{
  "n_layer": 22,
  "d_model": 128,
  "n_head": 4,
  "n_kv_head": 4,
  "head_dim": 32,
  "d_mlp": 512,
  "vocab_size": 582,
  "activation": "tanh_gelu",
  "norm": "layernorm",
  "norm_place": "pre",
  "norm_eps": 1e-06,
  "positions": "learned",
  "qk_norm": false,
  "attn_scale": 0.177,
  "bias": "all",
  "tie_embeddings": true,
  "parallel_block": false,
  "init": "normal",
  "init_std_qkv": 0.0143,
  "init_std_o": 0.00215,
  "init_std_up": 0.0143,
  "init_std_down": 0.00215,
  "optimizer": "laprop",
  "lr": 0.00246,
  "lr_mult_qkv": 0.7,
  "beta1": 0.9,
  "beta2": 0.98,
  "lr_head": 0.0103,
  "grad_clip": 1.0,
  "warmup_steps": 391,
  "schedule": "wsd",
  "decay_fraction": 0.733,
  "decay_shape": "square",
  "final_lr_fraction": 0.0,
  "batch_tokens": 65536,
  "seq_len": 256,
  "doc_mask": true,
  "train_tokens": 303400000,
  "steps": 4630,
  "dataset": "wikipedia_en"
}
Each number is 50 + 15 x the weight over its row's rms, rounded and kept within 0 to 99. Layers, rows and columns count from 0. The size before them is the row's rms in percent of the matrix's.

# v: layer 19 attention value, 128x128, rms 0.0441, rows 80-100, columns 64-127
# o: layer 19 attention output (transposed), 128x128, rms 0.069, rows 80-99, columns 64-127
# q: layer 19 attention query, 128x128, rms 0.0609, rows 96-127, columns 64-127
# k: layer 19 attention key, 128x128, rms 0.0557, rows 96-127, columns 64-127
v80 091:53 49 55 41 52 56 76 40 64 42 51 59 29 52 46 64 36 31 40 70 15 53 15 21 69 53 45 51 61 47 54 76 74 32 34 46 57 75 59 80 47 51 48 55 58 26 41 59 55 51 70 38 49 43 36 57 50 57 61 69 53 40 40 65
o80 092:55 48 42 44 42 37 23 64 43 49 42 54 52 63 52 30 68 61 37 30 60 42 83 48 68 14 50 46 26 52 41 28 72 58 64 74 39 40 44 30 57 55 52 44 91 67 63 41 34 42 49 61 53 50 86 22 56 47 37 53 61 67 85 52
v81 089:44 58 34 29 60 50 35 20 20 49 85 43 58 33 56 39 58 38 49 59 42 71 65 50 33 61 49 66 44 21 35 53 00 65 49 30 57 47 58 35 38 35 83 27 68 56 50 67 67 63 33 58 53 48 59 53 70 42 52 33 67 38 37 37
o81 084:57 45 54 55 37 71 59 54 87 45 47 34 32 41 74 50 53 50 53 49 67 36 24 57 48 51 46 49 55 43 57 44 43 69 73 48 50 57 62 44 46 40 20 60 22 65 60 57 55 36 69 44 50 63 19 64 55 60 55 58 32 55 34 40
v82 090:46 45 48 35 51 46 55 43 41 45 71 47 10 74 57 46 79 52 55 25 53 48 28 66 54 57 32 40 37 30 29 41 45 67 44 56 55 59 75 73 57 55 56 23 78 43 62 69 51 61 38 55 32 60 62 51 64 46 55 50 66 46 41 24
o82 085:46 46 43 51 60 96 56 39 57 58 28 74 69 41 43 67 58 47 34 63 58 56 60 37 30 47 52 56 55 47 27 43 60 38 57 53 37 40 43 64 67 60 29 49 49 59 47 53 40 50 43 38 56 57 47 74 34 53 60 47 45 61 45 37
v83 079:40 56 50 60 56 49 64 68 60 77 33 48 43 22 40 49 50 66 67 45 54 79 47 70 33 32 48 57 50 39 27 36 50 14 24 45 53 30 53 60 57 46 36 44 60 35 56 47 55 52 54 28 61 33 77 47 50 35 51 50 13 62 51 27
o83 078:76 49 80 42 57 46 29 46 13 37 56 52 65 69 45 50 58 50 35 59 48 37 47 53 36 80 59 55 45 82 22 57 63 60 66 63 71 68 51 55 67 36 42 50 12 43 50 66 43 37 64 65 34 55 17 64 40 64 49 43 61 37 31 68
v84 081:54 41 63 36 89 50 52 53 58 38 60 48 35 26 59 57 51 70 46 48 43 38 35 30 55 39 69 42 58 33 34 41 34 47 62 40 68 48 72 39 47 46 28 70 56 23 65 66 32 53 59 46 37 50 51 59 21 51 36 63 36 30 51 62
o84 078:31 57 49 81 51 45 08 53 47 57 42 56 59 48 59 53 65 54 44 56 65 39 54 26 57 14 58 64 36 67 15 63 76 67 66 40 68 62 33 37 69 43 54 59 44 44 62 79 56 40 53 47 61 68 54 24 47 38 42 45 44 66 38 38
v85 101:68 47 64 42 52 46 60 53 25 59 46 56 57 69 71 42 63 47 77 45 53 40 79 50 39 50 65 54 52 50 09 40 32 35 27 41 72 39 64 40 56 21 63 64 54 34 69 44 38 49 53 64 68 54 56 52 66 42 42 38 82 40 45 27
o85 102:63 71 57 85 42 33 36 49 66 25 45 51 62 41 46 75 42 34 31 64 53 35 44 53 63 64 66 37 82 57 52 47 56 42 56 66 21 46 45 67 33 40 36 42 47 54 45 67 76 37 73 39 45 69 16 55 45 45 46 52 33 53 43 79
v86 079:46 86 56 54 62 41 48 26 52 65 24 44 70 63 20 70 71 57 68 55 46 81 74 50 57 47 44 50 41 61 36 48 74 37 12 30 54 44 44 69 68 44 57 37 46 39 23 53 61 49 58 41 69 65 82 45 51 36 49 56 49 79 71 59
o86 085:70 47 54 41 63 59 71 29 37 36 69 72 73 56 28 31 20 72 71 42 33 56 57 66 44 91 46 32 59 42 61 46 41 30 50 81 39 55 52 66 59 50 39 48 56 62 57 35 50 43 62 65 27 29 14 60 40 72 66 37 43 32 31 35
v87 085:71 18 42 76 44 66 58 60 46 51 36 54 34 61 51 44 15 78 67 35 62 28 30 47 33 34 44 46 49 20 62 55 17 54 63 39 36 37 71 63 67 44 27 48 45 28 64 53 68 46 57 45 44 68 48 39 44 61 38 57 41 43 40 35
o87 088:37 84 57 71 45 48 57 54 48 43 58 36 63 31 59 31 64 69 34 73 52 30 80 63 50 43 82 33 43 71 25 57 47 52 39 44 43 61 31 45 33 47 47 62 16 53 53 48 47 50 71 45 64 78 37 99 48 50 49 53 51 67 68 82
v88 080:50 36 26 59 56 33 75 34 43 51 18 78 32 59 55 44 22 47 41 46 14 48 30 32 39 49 34 54 47 68 68 71 59 55 69 43 59 63 66 55 59 60 55 29 58 49 46 67 48 62 69 23 47 46 35 45 37 45 66 51 49 57 55 46
o88 080:49 59 50 42 27 21 47 52 49 26 44 59 74 23 39 40 49 56 56 61 58 49 52 44 80 04 77 61 48 36 46 34 70 48 50 30 48 47 50 26 49 52 62 71 26 57 48 23 35 58 54 50 58 35 70 79 70 63 30 56 62 49 47 45
v89 069:54 44 73 74 58 42 65 55 41 40 85 41 33 68 73 17 35 89 34 39 42 17 30 48 44 51 60 40 50 52 56 57 45 40 70 40 48 47 67 37 46 40 77 70 28 51 54 39 48 57 55 51 40 59 23 60 28 61 39 52 70 26 48 37
o89 066:29 49 49 63 41 60 34 50 76 47 35 35 52 40 42 68 56 47 45 70 56 55 37 32 67 30 49 51 78 70 29 58 48 72 29 43 74 45 35 63 41 66 29 73 70 56 66 62 65 59 59 28 62 64 66 31 46 39 37 50 52 83 68 73
v90 096:65 52 42 32 74 60 51 56 50 65 59 55 46 46 62 52 69 27 71 50 27 48 44 53 70 30 57 49 73 36 18 34 25 37 31 69 64 49 73 41 56 12 66 71 80 49 38 31 21 82 60 70 65 48 57 51 55 49 69 64 46 48 30 45
o90 097:46 66 76 62 36 25 36 15 30 32 16 53 70 47 55 63 33 44 29 43 61 43 39 42 47 59 54 76 39 58 35 42 79 30 78 36 50 37 44 49 53 46 41 36 28 41 34 76 65 34 50 45 41 47 41 51 47 45 24 44 29 62 45 70
v91 080:79 59 10 69 56 55 45 49 55 53 68 42 67 73 43 54 42 11 31 46 72 60 39 35 15 59 50 59 58 67 72 48 72 72 49 14 50 37 88 60 54 23 77 27 49 80 44 46 61 46 37 50 61 65 64 53 42 47 37 43 47 48 47 49
o91 077:31 35 52 40 50 75 46 43 67 56 45 41 48 40 48 57 60 71 30 48 49 60 55 68 60 71 40 45 49 21 56 53 28 17 32 64 47 55 15 41 15 58 41 64 41 46 50 50 30 50 70 54 56 62 16 86 61 74 38 57 35 64 42 48
v92 090:21 31 46 33 58 62 68 30 18 40 47 63 27 28 48 57 72 45 51 52 63 73 63 37 60 52 57 46 56 33 35 35 46 38 25 63 54 59 48 65 73 35 20 61 79 10 66 82 50 51 55 51 41 57 23 46 40 54 61 58 42 64 59 47
o92 087:62 64 63 76 48 47 39 49 51 38 57 55 55 43 58 32 61 56 87 72 47 12 66 44 39 36 79 22 47 57 49 38 94 73 68 60 25 54 43 26 52 30 39 32 53 64 41 51 48 56 42 63 48 58 51 49 64 33 67 59 71 31 37 56
v93 085:45 61 62 45 36 72 09 32 29 41 56 44 68 44 34 80 58 38 70 46 62 57 58 50 60 57 19 40 47 22 66 61 41 66 56 42 53 38 37 62 36 48 98 39 38 65 28 16 75 44 39 42 30 45 48 40 44 66 28 28 64 70 49 54
o93 090:43 58 39 69 65 72 70 51 73 42 72 54 57 59 56 27 36 80 62 63 33 75 28 51 20 76 28 49 41 63 54 39 27 48 47 61 44 59 40 18 36 49 33 62 62 50 67 50 63 50 52 73 57 67 46 32 54 59 54 56 45 43 45 35
v94 096:50 60 44 37 66 30 71 37 73 67 40 37 51 53 67 62 46 63 60 65 24 40 51 40 31 56 62 67 66 59 46 33 65 48 12 47 50 53 92 52 57 29 53 50 58 61 44 64 41 47 49 70 59 66 43 50 26 42 39 51 38 60 33 29
o94 095:46 33 78 51 47 71 19 39 44 38 48 40 55 45 46 62 36 80 36 18 52 58 49 59 62 53 52 33 54 51 17 40 70 71 73 64 39 33 37 60 19 38 55 57 42 57 48 72 45 42 57 41 64 63 43 81 56 68 23 60 55 55 42 67
v95 084:64 56 63 20 44 52 30 18 35 49 76 43 36 44 30 49 65 63 54 49 20 61 55 42 51 52 50 51 72 21 48 45 49 44 44 33 60 51 68 55 53 30 51 41 77 69 30 87 49 43 52 59 72 48 85 59 67 40 31 33 51 37 54 56
o95 082:36 44 34 35 61 65 53 62 82 56 58 42 59 59 51 40 32 32 52 38 64 36 57 72 50 57 49 53 48 74 48 66 43 51 66 64 56 60 34 63 61 67 31 63 56 64 59 54 43 39 65 53 59 50 32 24 14 73 84 64 27 56 55 27
q96 090:54 65 36 27 51 44 52 33 40 70 55 71 18 69 45 56 28 42 49 58 71 49 49 43 91 59 56 50 37 32 35 55 29 63 59 51 31 27 62 68 43 30 72 35 74 29 29 24 45 42 38 45 43 48 58 40 48 30 67 51 80 46 30 66
k96 091:44 35 51 16 28 56 63 39 35 56 71 37 76 60 21 70 34 49 43 50 65 63 57 72 84 52 47 55 62 24 44 50 33 43 39 54 64 64 40 74 44 76 57 70 66 37 33 49 61 53 54 55 11 28 66 23 38 43 72 46 46 43 62 58
q97 088:57 38 71 39 63 26 63 55 39 54 51 71 35 55 35 62 47 59 42 79 67 53 26 24 71 49 51 36 57 41 24 77 41 52 63 52 39 56 67 65 62 45 73 37 71 46 51 19 48 66 56 57 46 50 50 48 73 38 50 81 86 43 26 71
k97 092:34 54 50 41 49 56 52 51 52 52 63 42 65 66 26 71 55 47 48 52 39 61 54 65 48 50 48 44 65 51 30 57 51 33 40 33 52 48 80 60 60 65 48 39 51 59 31 64 72 71 25 82 42 48 68 25 45 37 78 67 67 43 58 69
q98 086:60 21 72 48 53 68 53 25 53 32 45 44 76 41 47 71 52 63 28 36 45 42 33 30 46 64 51 52 59 46 49 54 49 44 51 24 50 53 68 49 48 52 51 40 45 45 50 59 35 58 31 74 31 37 74 59 10 76 18 57 65 33 52 39
k98 090:80 35 36 33 63 73 41 53 48 57 47 53 75 18 53 67 65 03 36 39 42 68 55 31 47 66 45 63 58 40 48 57 52 47 15 46 66 15 51 64 69 24 61 48 54 80 53 55 75 62 65 62 51 58 24 64 60 61 28 55 60 55 42 41
q99 091:54 31 51 56 42 46 43 49 61 42 46 51 61 71 54 72 50 18 39 39 42 45 89 57 58 57 68 53 47 49 49 06 46 43 24 28 43 39 64 40 50 62 25 48 48 69 58 51 52 33 19 76 52 42 60 55 43 72 68 39 41 58 44 09
k99 095:65 38 58 40 26 39 34 49 27 34 84 74 51 63 70 49 55 26 48 22 71 45 63 53 37 49 41 62 57 35 45 25 48 42 43 59 83 39 51 58 62 44 64 56 51 56 47 30 44 51 48 52 38 45 51 59 60 63 44 44 36 54 65 18
q100 087:78 48 23 46 70 41 53 46 41 19 51 44 79 46 48 93 65 57 73 62 44 57 47 31 50 60 26 59 38 59 42 41 42 67 52 52 67 60 36 47 66 46 41 59 51 44 52 69 49 34 48 49 70 59 49 63 57 41 30 39 36 59 38 49
k100 091:65 65 40 73 58 37 41 28 40 61 64 42 55 55 54 86 67 48 50 68 49 49 40 50 34 69 46 64 45 46 36 87 60 44 65 48 67 32 32 60 41 15 46 56 27 52 32 75 29 51 27 47 58 59 84 51 40 35 40 37 41 34 35 62
q101 086:44 44 53 48 51 75 53 50 45 31 50 53 58 54 71 56 30 22 45 36 59 44 90 56 54 63 42 58 41 57 53 25 18 53 32 66 50 37 44 37 11 54 48 27 56 40 57 59 68 57 44 71 62 43 36 47 21 64 51 29 67 62 53 14
k101 087:57 50 34 43 24 56 48 48 57 47 70 72 42 42 61 27 59 15 56 57 67 46 51 36 40 44 46 50 35 34 49 49 21 59 43 60 75 37 28 52 47 59 63 26 71 30 61 39 30 63 69 62 48 42 46 37 70 73 55 49 32 70 55 44
q102 073:69 24 24 57 38 52 53 31 55 44 39 61 39 34 46 86 66 43 55 69 54 43 34 38 77 64 45 46 49 46 54 65 42 64 55 62 71 71 66 57 61 43 56 64 31 43 45 59 36 45 68 41 46 67 59 36 53 57 37 54 69 50 21 58
k102 074:45 49 46 57 27 65 47 19 37 61 54 26 80 48 41 78 52 48 75 50 42 46 55 73 20 65 66 47 80 45 38 71 60 30 53 36 71 22 68 59 65 23 42 43 36 54 56 53 49 54 78 34 53 59 58 52 49 52 55 52 48 47 42 59
q103 088:58 61 02 50 32 92 17 41 38 40 26 22 51 53 62 64 60 38 56 29 34 50 67 38 60 43 42 76 47 60 65 70 43 55 31 39 77 54 52 44 41 59 46 61 43 40 55 63 49 36 52 53 68 35 48 45 43 48 21 36 53 31 46 38
k103 100:79 51 54 37 49 69 36 47 61 44 31 27 63 25 81 84 24 47 76 37 56 74 40 47 47 57 45 37 27 58 48 72 60 52 46 47 59 40 25 42 47 46 53 71 47 47 42 53 33 28 69 41 48 53 45 57 35 79 18 60 52 39 42 48
q104 107:63 70 70 33 62 32 63 52 42 35 48 50 45 58 63 55 55 41 59 52 58 23 70 78 63 58 50 76 47 53 40 49 26 54 56 50 64 56 47 52 46 41 64 52 62 44 38 59 38 32 59 52 57 66 47 14 58 60 55 40 46 58 54 18
k104 108:41 56 52 51 61 40 61 57 56 25 62 48 45 59 68 46 43 56 49 59 61 34 36 76 36 55 65 70 57 54 25 24 48 43 70 38 57 39 47 71 53 35 61 50 64 37 81 38 58 36 50 57 54 46 49 00 64 75 48 50 41 55 48 63
q105 094:59 47 52 48 70 36 28 27 47 40 61 46 45 73 43 34 49 26 29 41 49 36 88 57 68 52 63 41 30 45 70 27 73 59 38 56 26 20 55 39 30 48 48 49 62 30 45 56 57 47 49 43 33 48 48 80 22 58 41 33 39 63 58 39
k105 095:69 30 55 36 74 42 52 55 48 31 57 86 44 63 18 32 34 60 53 61 69 69 61 28 60 53 52 46 18 40 91 19 28 60 38 61 52 70 55 52 52 52 52 32 59 25 27 53 51 46 41 39 35 49 71 62 40 61 59 45 40 49 81 43
q106 098:64 37 41 61 65 60 29 08 47 37 42 50 35 36 38 38 51 49 40 53 24 44 51 48 29 48 40 50 34 42 77 42 36 61 50 69 65 52 81 40 31 45 65 54 29 41 40 72 52 59 57 35 56 52 33 33 49 73 47 40 56 32 54 37
k106 104:39 24 40 50 39 76 28 37 55 59 55 34 52 20 40 53 62 39 36 68 41 45 57 38 43 40 64 28 43 35 62 40 45 48 54 40 48 27 62 45 44 53 50 52 55 55 51 78 62 51 64 28 77 55 45 70 49 47 45 59 36 30 34 55
q107 079:42 15 75 57 23 55 62 24 60 32 55 54 63 33 52 85 51 59 66 56 34 52 47 39 52 60 55 64 54 63 53 35 37 39 39 52 63 47 50 36 52 52 42 39 35 46 55 68 61 52 52 77 35 44 66 56 54 80 47 51 29 46 38 27
k107 081:74 38 36 51 28 52 47 26 23 58 75 48 55 29 72 68 68 12 71 48 36 30 40 39 30 59 69 47 65 45 70 69 50 43 43 62 83 00 66 40 60 25 58 40 40 51 64 53 51 59 44 72 54 54 47 65 64 52 44 44 40 49 38 26
q108 088:92 57 48 46 78 49 32 51 39 34 46 44 68 57 55 60 48 43 43 39 50 39 50 48 45 48 24 45 57 64 74 42 47 42 57 63 73 45 20 51 59 59 60 24 33 41 48 46 71 46 70 50 24 67 47 66 25 50 17 43 56 54 37 49
k108 088:60 48 48 72 92 44 33 56 38 58 41 64 47 54 49 36 42 47 64 75 55 75 37 52 41 63 45 66 55 45 59 80 59 51 62 40 38 32 39 46 57 17 43 04 47 45 48 70 46 51 35 65 27 71 59 28 41 46 28 40 49 49 43 60
q109 089:42 35 57 61 69 59 54 26 57 80 48 59 40 50 38 15 45 52 52 53 41 65 41 56 36 37 71 31 55 40 58 43 86 38 68 86 54 64 83 63 40 52 53 34 35 57 31 31 43 77 54 35 35 57 55 53 52 47 38 68 51 41 61 96
k109 083:28 42 63 35 46 75 46 57 39 59 47 17 63 45 26 24 59 63 39 51 27 60 65 51 43 39 53 20 69 42 70 36 71 52 52 56 44 58 59 53 57 48 44 50 56 53 43 73 60 83 69 40 63 55 44 71 63 28 49 45 65 42 60 62
q110 100:57 34 64 48 51 55 72 60 60 42 37 64 73 49 70 66 56 42 40 80 41 46 46 62 41 45 64 64 49 41 37 45 47 41 37 27 62 35 46 48 34 48 50 27 55 51 74 36 39 55 45 73 41 34 58 49 44 64 70 42 42 66 41 39
k110 102:56 23 41 46 47 40 59 49 51 30 70 67 50 57 83 49 66 45 48 49 67 46 43 59 53 67 41 78 59 48 38 34 56 38 45 54 60 47 54 47 55 58 43 51 48 40 49 44 37 61 52 76 25 45 37 09 50 76 48 54 53 43 55 41
q111 090:67 13 59 57 68 57 45 41 38 43 59 58 59 47 43 69 57 64 49 45 65 58 36 44 48 49 29 30 59 48 66 31 47 67 49 56 67 50 60 51 56 79 54 27 32 59 42 23 64 72 40 65 28 63 65 66 45 65 33 52 53 43 27 66
k111 082:59 50 62 63 41 68 22 31 23 85 65 32 60 57 32 51 70 41 39 29 43 43 45 53 23 41 54 37 72 50 49 65 46 44 44 40 64 10 59 59 59 48 43 38 49 51 38 65 51 81 56 59 53 59 58 49 54 36 51 49 42 40 40 50
q112 100:61 32 83 61 59 20 67 35 59 67 55 41 59 57 27 48 66 69 28 60 53 58 49 49 33 52 51 53 59 47 57 33 86 37 63 29 45 55 85 41 52 42 31 38 47 56 43 62 34 49 32 34 19 48 60 71 31 49 35 56 29 36 53 60
k112 104:75 52 50 48 61 31 61 64 46 60 42 66 63 30 24 25 57 53 29 57 47 65 59 43 40 82 34 58 52 37 62 29 57 54 46 55 57 36 70 62 49 31 61 35 54 81 20 46 81 71 50 30 45 59 32 73 71 15 21 45 73 40 61 53
q113 095:52 51 06 55 39 80 59 69 50 46 49 35 85 52 71 59 55 14 51 40 70 57 77 58 47 59 39 41 35 47 45 15 41 31 36 64 92 50 26 39 43 47 60 45 43 51 59 43 61 38 47 70 42 40 52 46 22 41 38 37 55 66 53 60
k113 092:47 59 25 44 46 55 52 47 66 36 57 62 54 50 81 25 62 67 57 57 66 64 58 68 56 54 32 57 43 44 40 51 47 52 50 39 61 56 39 37 50 32 68 37 59 46 56 39 10 59 62 57 42 54 56 17 43 65 48 40 57 63 46 65
q114 098:52 41 37 50 46 42 35 58 64 67 60 36 32 70 34 30 50 48 58 57 62 63 88 45 93 43 65 47 46 64 66 39 80 64 42 44 02 51 51 47 63 84 26 57 28 50 49 54 46 32 31 39 41 48 41 84 49 29 58 46 20 61 34 65
k114 098:79 80 57 54 49 50 38 42 38 59 55 44 38 78 18 21 37 60 57 23 77 59 60 68 41 29 47 33 51 49 74 47 64 54 54 60 61 52 51 61 56 66 43 48 37 49 33 46 49 63 48 36 34 51 66 81 31 35 34 47 44 41 55 50
q115 094:43 68 61 53 62 66 58 73 59 39 46 58 51 41 69 46 33 42 37 64 58 26 09 52 45 53 62 32 29 51 46 71 63 59 35 43 48 25 31 63 39 43 74 48 66 51 70 34 77 67 63 54 30 44 54 22 46 81 59 75 55 80 46 42
k115 093:37 30 47 41 60 53 40 73 62 35 38 63 07 52 75 44 54 54 57 48 52 42 56 47 79 50 66 55 49 68 42 59 45 39 30 43 32 52 73 37 64 48 47 39 60 46 76 40 58 32 36 61 49 41 28 10 47 98 71 65 49 64 56 42
q116 084:19 67 43 75 37 43 57 62 80 56 41 69 37 48 48 33 22 32 57 59 48 52 61 43 53 60 68 34 34 56 50 46 61 40 38 75 04 40 32 57 43 49 30 56 53 48 63 50 62 37 61 40 65 43 30 63 56 35 70 58 58 56 51 58
k116 096:24 43 37 47 25 28 44 46 59 27 61 64 42 58 43 45 37 40 49 50 58 48 70 49 65 45 52 44 49 47 84 60 54 59 46 61 56 81 42 36 40 74 53 33 33 63 63 42 45 46 48 46 39 40 55 87 36 39 70 40 46 53 56 39
q117 085:64 22 62 67 60 44 58 35 40 27 43 55 54 63 19 91 51 38 63 50 64 50 71 64 52 59 48 47 50 61 56 45 28 38 60 71 42 71 72 51 46 31 40 34 41 39 39 61 25 50 48 55 70 58 43 51 30 57 38 55 57 38 26 50
k117 086:66 48 59 62 38 65 27 39 22 42 68 35 91 49 26 65 53 21 41 58 45 40 62 68 28 66 50 31 62 36 77 49 54 41 51 49 87 28 39 73 36 39 71 30 41 60 24 61 63 80 63 52 59 58 53 55 59 27 42 43 47 43 60 62
q118 096:68 40 49 54 61 45 45 76 49 22 35 53 56 40 57 49 65 47 44 74 47 38 46 57 25 33 37 35 70 57 71 58 37 72 35 34 43 58 52 34 43 74 26 64 39 81 79 53 41 68 49 69 68 59 39 43 47 61 65 41 56 81 18 38
k118 105:60 50 55 96 71 46 29 56 45 49 32 70 23 57 56 51 46 53 57 52 56 51 54 49 12 37 28 49 53 79 40 34 52 42 55 42 49 51 66 44 48 59 28 39 43 37 54 49 33 51 55 56 61 54 51 43 50 73 55 62 47 51 62 47
q119 109:50 48 59 55 19 37 45 15 51 56 55 65 07 42 46 43 48 56 70 39 24 66 86 43 80 38 65 68 46 51 49 38 60 38 26 60 51 64 45 42 67 54 56 47 37 47 24 61 47 52 47 44 49 55 48 53 96 71 64 62 51 36 52 27
k119 099:37 58 55 31 27 51 49 35 19 50 81 36 35 44 56 62 62 44 70 33 33 38 56 52 44 36 77 38 59 37 53 59 69 44 47 56 55 24 52 41 61 50 57 51 42 54 54 40 54 43 52 68 57 50 55 86 60 28 42 40 30 45 56 42
q120 091:58 64 42 52 71 81 27 69 75 58 33 57 49 42 57 45 49 52 47 34 31 50 37 15 51 57 53 52 43 48 58 83 78 60 49 30 67 44 46 73 63 73 32 70 29 57 56 58 52 54 36 38 51 59 63 39 55 79 31 66 56 54 46 40
k120 083:43 60 64 46 42 70 29 60 63 60 30 09 50 63 51 60 54 44 49 17 41 57 68 43 39 51 64 65 79 59 40 77 65 37 57 38 40 30 54 56 72 43 20 73 23 67 82 59 65 32 55 43 66 53 33 48 60 72 52 61 50 55 33 33
q121 082:18 68 47 47 53 47 56 47 41 39 49 55 46 56 48 30 55 57 62 38 48 27 59 65 63 41 57 45 32 56 29 32 18 71 61 52 39 45 34 54 40 41 59 42 83 38 46 30 43 48 44 54 72 39 46 37 39 34 90 49 43 34 72 37
k121 077:38 31 66 32 50 48 72 59 57 51 53 54 46 46 42 63 32 58 27 41 57 37 36 52 73 26 50 46 28 56 53 16 24 62 44 60 50 79 29 55 30 87 60 60 68 34 50 34 43 53 45 54 46 26 48 33 47 56 78 44 39 50 48 43
q122 105:62 74 72 27 66 27 54 54 51 49 68 55 39 72 52 47 54 58 49 31 38 40 76 24 63 61 45 55 36 43 26 53 42 61 51 49 45 28 18 46 64 50 32 55 52 44 47 49 48 24 22 52 22 39 44 67 39 63 48 41 54 46 45 10
k122 108:57 62 51 48 77 26 53 66 43 58 59 71 27 58 47 60 49 47 36 44 57 76 57 41 51 61 51 89 39 34 24 53 16 57 25 53 60 18 40 63 74 32 45 42 44 52 61 42 56 31 10 49 27 33 35 41 60 50 39 37 59 49 30 29
q123 104:46 53 26 46 21 41 53 37 55 58 54 60 26 55 72 72 72 46 54 87 51 34 55 44 61 39 40 69 49 45 44 35 11 58 45 43 70 31 57 24 39 49 41 58 74 45 65 45 54 38 56 41 49 42 53 50 74 35 95 31 60 46 29 44
k123 096:51 27 56 58 32 14 89 28 41 52 61 57 57 54 64 73 25 71 77 58 64 66 45 49 34 52 48 57 48 52 31 28 21 48 49 49 60 61 83 29 36 63 48 68 60 23 51 48 17 33 40 41 29 35 69 33 58 53 68 51 52 37 63 41
q124 083:73 63 38 53 77 61 46 60 38 46 17 53 44 71 46 81 63 55 32 49 52 18 56 30 50 41 70 26 56 40 52 59 67 47 42 54 62 56 65 56 30 37 52 34 72 53 47 34 47 60 50 48 80 53 37 44 32 51 36 74 76 39 43 40
k124 084:49 46 50 50 39 63 19 92 41 41 58 40 62 59 49 71 54 54 48 36 52 76 83 55 41 69 56 31 65 61 26 55 68 38 40 42 71 48 34 55 65 51 51 31 42 57 21 51 76 67 63 37 54 57 31 45 58 54 63 71 40 50 46 55
q125 097:58 66 55 69 49 51 56 48 55 58 42 64 42 31 54 36 68 55 45 65 38 43 57 40 16 52 46 58 42 60 67 53 52 29 45 82 91 44 51 32 24 54 52 45 36 35 55 60 68 64 86 29 47 55 32 52 70 77 47 55 32 46 55 45
k125 091:45 42 54 56 40 33 56 42 50 57 53 41 44 30 74 38 67 68 62 66 40 49 60 28 32 59 72 40 56 55 68 65 53 43 54 41 63 28 74 26 66 29 42 29 46 47 62 68 49 60 36 35 67 64 45 65 68 51 46 54 50 50 44 44
q126 086:69 33 48 59 53 54 44 14 56 62 56 45 40 34 41 53 56 65 55 34 40 42 70 47 47 50 41 69 39 51 66 24 46 43 43 81 73 47 52 43 41 50 60 19 21 42 25 63 54 54 54 21 39 64 29 63 53 53 40 47 42 26 56 26
k126 085:59 41 43 52 27 56 34 47 42 78 70 31 52 28 42 42 70 49 46 53 49 47 48 57 43 51 74 53 67 36 57 64 49 53 52 45 62 10 40 48 53 34 56 22 53 59 46 59 53 57 63 27 57 55 43 70 52 24 25 41 26 41 28 52
q127 086:60 67 63 39 48 30 45 69 26 36 65 65 42 74 40 54 56 51 39 56 51 73 42 22 50 47 41 40 53 45 36 62 51 58 46 38 23 36 42 42 55 45 44 58 68 53 65 44 61 62 35 78 53 28 42 73 66 50 72 54 61 59 38 53
k127 091:62 62 59 60 54 51 58 50 41 43 63 86 43 72 45 65 67 44 42 53 44 59 61 32 60 42 37 43 17 44 49 52 44 49 39 53 43 51 60 41 60 71 51 51 45 46 22 56 55 55 00 66 42 40 75 65 53 47 72 60 59 57 49 44
v96 088:37 58 56 08 66 44 45 57 47 68 71 51 55 36 48 29 49 67 25 60 21 28 69 51 66 40 72 29 47 27 34 46 62 69 45 65 40 45 55 53 71 56 42 78 61 51 51 63 57 39 65 48 46 63 24 44 43 44 36 30 59 25 70 64
o96 092:56 53 46 62 51 41 64 49 52 27 53 48 66 78 46 38 26 40 52 49 72 45 42 62 59 23 44 97 80 42 45 58 25 57 67 39 70 34 47 48 29 12 84 52 49 71 33 59 43 71 47 55 40 41 39 29 68 68 46 72 45 68 44 55
v97 082:32 41 61 55 33 46 62 30 57 39 42 35 52 74 64 44 52 33 67 43 31 50 66 58 42 45 19 35 52 42 88 75 65 37 43 50 29 58 36 35 55 41 33 59 79 46 45 32 78 44 41 68 34 59 47 73 73 56 34 62 21 34 39 75
o97 082:83 62 79 27 52 51 34 76 39 46 48 59 47 40 56 61 45 63 31 50 77 48 16 56 66 39 61 51 45 34 48 34 56 23 65 50 59 54 41 35 20 48 55 57 51 75 32 52 43 34 57 70 29 49 58 10 47 49 52 42 75 48 63 93
v98 097:56 34 51 43 65 53 58 22 59 52 57 59 27 41 52 17 16 58 40 36 12 31 70 25 66 48 74 75 41 70 69 33 23 44 37 54 44 42 35 40 76 61 31 41 40 33 42 68 49 51 57 62 41 53 46 44 33 48 58 80 46 54 42 35
o98 093:40 40 57 59 57 41 50 62 57 45 50 46 59 77 42 36 75 46 38 58 67 42 25 58 46 19 68 39 54 47 44 27 74 66 40 46 54 64 39 57 52 10 34 44 80 49 42 57 54 59 40 47 54 48 31 44 79 22 56 41 59 51 69 71
v99 093:48 78 42 60 44 52 59 52 60 21 27 65 32 77 55 27 54 59 52 46 24 62 41 48 68 65 74 55 65 96 50 34 48 39 50 66 60 60 42 52 22 39 61 43 15 40 44 50 16 54 53 44 44 49 45 66 46 49 64 53 41 60 48 31
o99 093:54 36 57 54 72 39 29 56 56 70 63 54 60 46 41 76 72 56 41 48 73 52 45 44 28 61 30 45 39 29 65 57 41 49 38 42 37 55 46 74 83 67 45 37 29 72 47 49 51 40 35 59 53 51 43 32 61 21 27 31 52 29 15 55
v100 093:65 79 54 64 43 43 67 70 41 49 63 25 61 53 52 20 49 56 57 90 18 68 58 69 56 59 41 43 45 65 48 42 53 49 38 67 50 35 43 51 48 38 46 74 24 55 66 34 85 39 62 41 37 43 43 43 46 44 52 61 37 30 27 21